config.toml
num_hidden_layers = 19
hidden_size = 64
num_attention_heads = 2
num_key_value_heads = 2
head_dim = 32
intermediate_size = 192
vocab_size = 2048
hidden_act = "swiglu"
norm = "layernorm"
norm_place = "pre"
norm_eps = 1e-05
positions = "rope"
rope_theta = 1020.0
rope_fraction = 0.5
qk_norm = true
attn_scale = 0.177
bias = "none"
tie_word_embeddings = false
parallel_block = false
extras = ["local attention windows", "value embeddings", "learned residual scales", "skips across layers"]
init = "normal"
init_std_qkv = 0.0625
init_std_o = 0.0
init_std_up = 0.0625
init_std_down = 0.0
optimizer = "adamw"
learning_rate = 0.00563
beta1 = 0.9
beta2 = 0.95
weight_decay = 0.037
lr_head = 0.00791
warmup_steps = 377
schedule = "wsd"
decay_fraction = 0.386
decay_shape = "cos"
final_lr_fraction = 0.0
batch_tokens = 16384
max_seq_len = 256
doc_mask = true
train_tokens = 83330000
max_steps = 5087
dataset = "wikipedia_en"
Each number is 128 + 24 x the weight over its row's rms, rounded and kept within 0 to 255. Layers, rows and columns count from 0. Numbers have three digits each. The size before them is the row's rms in percent of the matrix's.

# layer 14 attention output, 64x64, rms 0.271, rows 0-63, columns 0-63
088:090173127162111122094125073137125160144136181143117104106096088121116144173120124150135064127135139179134124101117103118101115112157125131126151147130116129143146102152116102129137141130172126
096:135127103119162116128151137104176144132120194115108128080125113110162101121097105146191162114111173113137121173134103103158096144140125141122154124104098125153147113114161140113125120133106130
069:133160110093142146062122101133140169122094101105104097119135115112122112111141160104124149184142128131107118145173151152146145120142114118163122147128102084114136074137146164091134146135122126
096:129187113076128137095128120130073096148161116161152140121168126118117121125147159145138141137105091117151139115163126150116185108133173139128139074160144115108134119136156132120164127127136133
107:100118190162130173146143096157159091103165126134110155159137106128131100109174126097153185151096138122085119118109180138117125116137132104115140136109126138127162127144127119134130099114118120
090:118118132171082095149116133156133159096119105118061119162164077127128082124117129133125149144116116148073137107158107128114140128118151103102128121126146123124145133113143099141095163135157169
117:177095157150079127135108119146140137178166111185125104137153122152171170166092100114097107164111139130133122121146103164137092131126122096122136132128133142125121128111108148118160155117120143
111:161116165145130108067114082163095123146123152125151156171139147125134107138116090171187136084118116111121107122110132131130133093139129158135138105121104151124153117161124129165109106122145162
092:121143117119161154097157175152145135110139159105112106089070074128145095162083113135117099113138129122156130123111146150156126148117165146119136149105126133155121129138094123127115159176105164
105:143105098132129199133154143137153152098078103152165113138169132132137141137114140152156108105109088126164094150147153103109112127107112140158108131104109092087115151137092154121137129154126142
091:113155100171076176159159102099123155154105100142136102122119163103161156160145114103134169141121127111133134097115142167108141136121144110127168105136107125135077166106131110145110113112144137
090:097173125178124133144097090130111143104083127143111082114140142139119106052162144125157116141147129131137138100124121064132133130142128126116128122121119136098112150136083139107121161164122108
091:130100117150112095124135147125069138133110102125162112132092114116160093144104139135155111087154110101101092082087153141106117123082086131088119156105133116154109144102135155130154115113119133
087:147138117113127188121110147118178058141122140136103144108133140179161115138126117158118109143116099112158154136129170109119127135124101135141115113114099153140124125127154125200110108137153095
104:094147127185155166163065125170155093142138154121110116100132150141104106103187147098104116140096156128117144127119124134101118107143120130135121142152135120163104139119123092091116121130122100
090:087147086108106139151150145147125113090151132114131112162125085157116166143068122142121116135180130115146077134136115120121106131127150139111167170101129143129114174106107127117154156105101139
096:143136136087152163136144107089138062104150117127078070177103135131176095157165120147161143148108108153132104147158122128139126137135155126137136092130123137119136118145140139145125124137143161
096:100083082119092141094148120149159129132127114138129121119177167178121110097148149116107112159082117130082111123126104133170139138159139152137144110147133127156101148119155142086115126120165111
099:128115124071093125126135131138155141095129067137121114111210094112135133141148106148107182123148117133137094138113103151107089101104120142153102126112135154110131140097153128130122158118111117
085:138125118174131086169080178163125155151131119085111123098126159129081117132102146148105123126150167136112132140124130156084134120141115106131086153140154116139091132104155112122117095105144098
105:091117164171143137160068176150159111165146110128101127146143163111152151099143110164131098132140127157160104149152151106142121129126146117158141112162107131142126117128123121092126129147070120
088:148135131121107170111146145078113114098126135062145161150084069147141113113128155120136093133127146140128108146127127098114121171127083142141122164134122124147152133122150167144153154139085121
087:145141121116115124119119122147084101122128099182140152068120174078116101105126103167146126142181152143100118136115092100142113171108103122145140125130125102091135156156115121153148146133127131
094:077139138158057122130085136104099114129114135069095157147121140113157200139124143145139137150157127133125137129123101156137150120166123099144144115132110140115141160126142092116150109124135119
072:150142177109137134116107067149088125111116121089129110137087109142096153154143150121139161110131172158097127162139132116112111107146152158116150140153165124174141140087115082136124123115139126
098:129100143115175121130125105132142134148108059158112101157132139098164121130126125107092122116148121148077164124138145135114188189132117153148185127118126144110137127143144145143131117117148150
105:129119075102114122134139116142158074125140104155126142142065115104101191139143098114137128148107133156126162161093136133114125112122181118102115148153110167115152126118157158128147130112131112
099:105153148123164065060124114110140111158113143131112127140112172119110097154171178131103109123165113114170096144150114112117142156115159156112139148132125123116127124138114128150097095149121128
087:104104135133117095132101133090103135148117162141170115135153097178151147148137164106194093102074140133115139097115112175143110124117157108166144130154113133141149125129118114124112134150139100
104:189176147167153108077150146131080109159141142111171157124177108126116140130122128116101143135181153132126133129104142137131125099110131171123121150125138117127180119094124120125153124123141116
109:127119170149144151112158118070148189089116187153094114120096150108112147104087088143125127172101155115134137118129118133153142140119099147126127131108150105144146129143166102111107133130118121
107:121112114165148132140096094131081111143151132162180191111166157139085116145111115139130136144103101084107138124144123102148106101100126109117116150110090147110133122130095136132128133140163174
106:094112089098105119167089156137126151139152087137135174148186177151091135139105138128117151151135143158101166125126138137097128095138111094114131114150123134158135126137132147097128106109166148
090:138101089111076102120138097080133077126126173182127137092092131126088082163133151112115122094157136129131130161144126098166104131141096103107124118123131121119141115117151113132151139110139128
091:143131102084149126147158159123126149120087144139146106113140146126073160147109090093123129078094078105170130137125089145123148178160115151121122144119126120155111163102134114152130148134116131
112:088101113106163170174156095140066101136129140099126149130112075130129155158157145171109114112124130079155119157103132111107154151101130130137140144121125125100097097106112137130143129124144125
101:153127151127113123103148169114127155080135135120130155122133182104137123118152144130087149095169130113095192173104113158108146118140133121127137100096117139127108104171142136136128126141173089
094:147121116150125120183166074149136147098102075137095080099101179107137120151142120139106110125152134160142131099086152110148117155154123144103098098099140111107139127126140132131116147114109139
101:111166165158085118122129160113125154094100139126145108163128181140085131135101141134096155138094086124111126114122130123065121118153143101158164113098143133158109137122116111120148101090128138
096:132078182079108143137132163102134093111116108143155143098111121125126126124143152128147159107141104085180141120151108127090149117143069094122147132120146147108112120133114162170127107123121106
103:133139098148146121079148157143132135154090115142085111154085107138087104134165119082140115121110130129139057140140131121123118125130114132112122171148142142098122120107135126164148116101091179
132:150149128122111123125120150150096147165126126134100130143128118150118100134173099126151098170139090075153117130135143100185116136102144134128098108102111084108118132164055137138127142156129117
105:172143086102163124127149166167193151132115138109169130128109139140158106075145127132156149104156143130114080108148137106136134147105114115150126150114104121142132141112100119179118131137094130
100:139102127158148083159120142110163146098158126128164187091141112153135110149126138084107101132125150162062142133116096119116120097144109119108115161135123111159148122161160146151137148141121109
099:084102122087133139178125115133136178135153134119170150138106137133140119107126099120116095161165121169118142139125129100104118130098156183137100126138144103118119078121100149116164129109119084
102:141142105134134133140108126147139110122171121113119166118100101134117136076167123107140144102095108076120118122125141127132101151111144132160118116068133117134103143206090156160110157124115118
110:117142165149058161156112118119158152106147172149115116147113092086119147107094124114108087139114083091147128127127137133144134150143167106111125102119132130121105161149102125127134180116108115
084:122082098136185103145157136147153178140083142110176118134142103148188134137139129137110137119071142143119124131078157122151120136139133142114129122139121117131144140103175099114146095119125128
097:166131166137124133078112072124142171102157146137097142104122149123133140095124127125070144135180151150116125091107124140156101125148089132099157137135134133130144114103114106117093093148105111
122:111151132169132119118095126129093121110134108142125129192129136105104192121075125121129165160124154108156152075122139148125146100147118156099157105123139131128089091141121119092156133136120147
106:151153148110169102132144144147178119143113099126100129091138133103153112105117094148062116131090120151126108132182093151099131150159090158123116126141131134106154113110127115096107124128091108
107:130155098115157077117121132083139109151118163096126157126161157103123100103088125106104141107103114128150136164179127133116122116130149143140068163142112107121135092120113144097118142148143083
121:128123152118134116135169144131126156195125166130106123091104121179117165150111109101150120069155113122136118115123105089123127137113141106158080092146159147147124145106098120124104162138121119
098:127102125122175080190139152125131077128126103104143090127161095116113121140198152138125164122144147146121125156134102126144127133105149149117111129111137093136150130121176146155138101157125121
134:105109114159121136153079106080119137123194143139160118177134136114149151101114137137120150128112132135126161128129130162116161093142100119132133116177140161106092109110133112114152112082171135
094:128080122155125137092156134154160072146143115086141086122125107126156144122106103167119101128088148154122141105140124135158169149131161097135109149126135152135140142139098182115124113175144122
113:145123195075113125113119127104109072117087118121110110135127093162123078121163118134129141119144140145136134124112162118117139105129128090143099139123143131119142115127195108135110106119155176
088:167150166129138137147112141121093135112167091141152120136143107160117106145102140173122120101134177132121184138112124137153154133138126118107132133194165115140130096104136084110104113102091139
098:123150163116142105120101143149110139060130131130152176122127151119174165108121127095172141117155165105112162131130140133133104147144161121150130122110130093118126142132107147134086109164166176
088:134159117093072144108105128106115197147084162102122127144105127139067131099089136132141116122123115168130114128160158150138120110099148127095122120118117155115161120140116120097163109118110134
088:150124142081173129149166164147125111184106134110116117085133169086141118112136145132171113122134111096131137122112106116145105134118106121156167106151166126108131133096143106166121109090098105
101:082109067156139176104114110086128179182165152138103130176138099140137150136131143122136105138131147133119127116141148138126126138136115110145157113132102126127132151167165122089119100133163151
099:168152113064179076108156111164146118110086132118155129116114137127144162185111144094126109144130115140141147141154149101137131128097130098074114158122134126127139147135117129125097131145110145
120:113080131100111141126159096138097112097138102115127126110147146162135094122144128069099149128116107159143120102091125152155146116081085166131131122179135174138151154140141118146109155117122124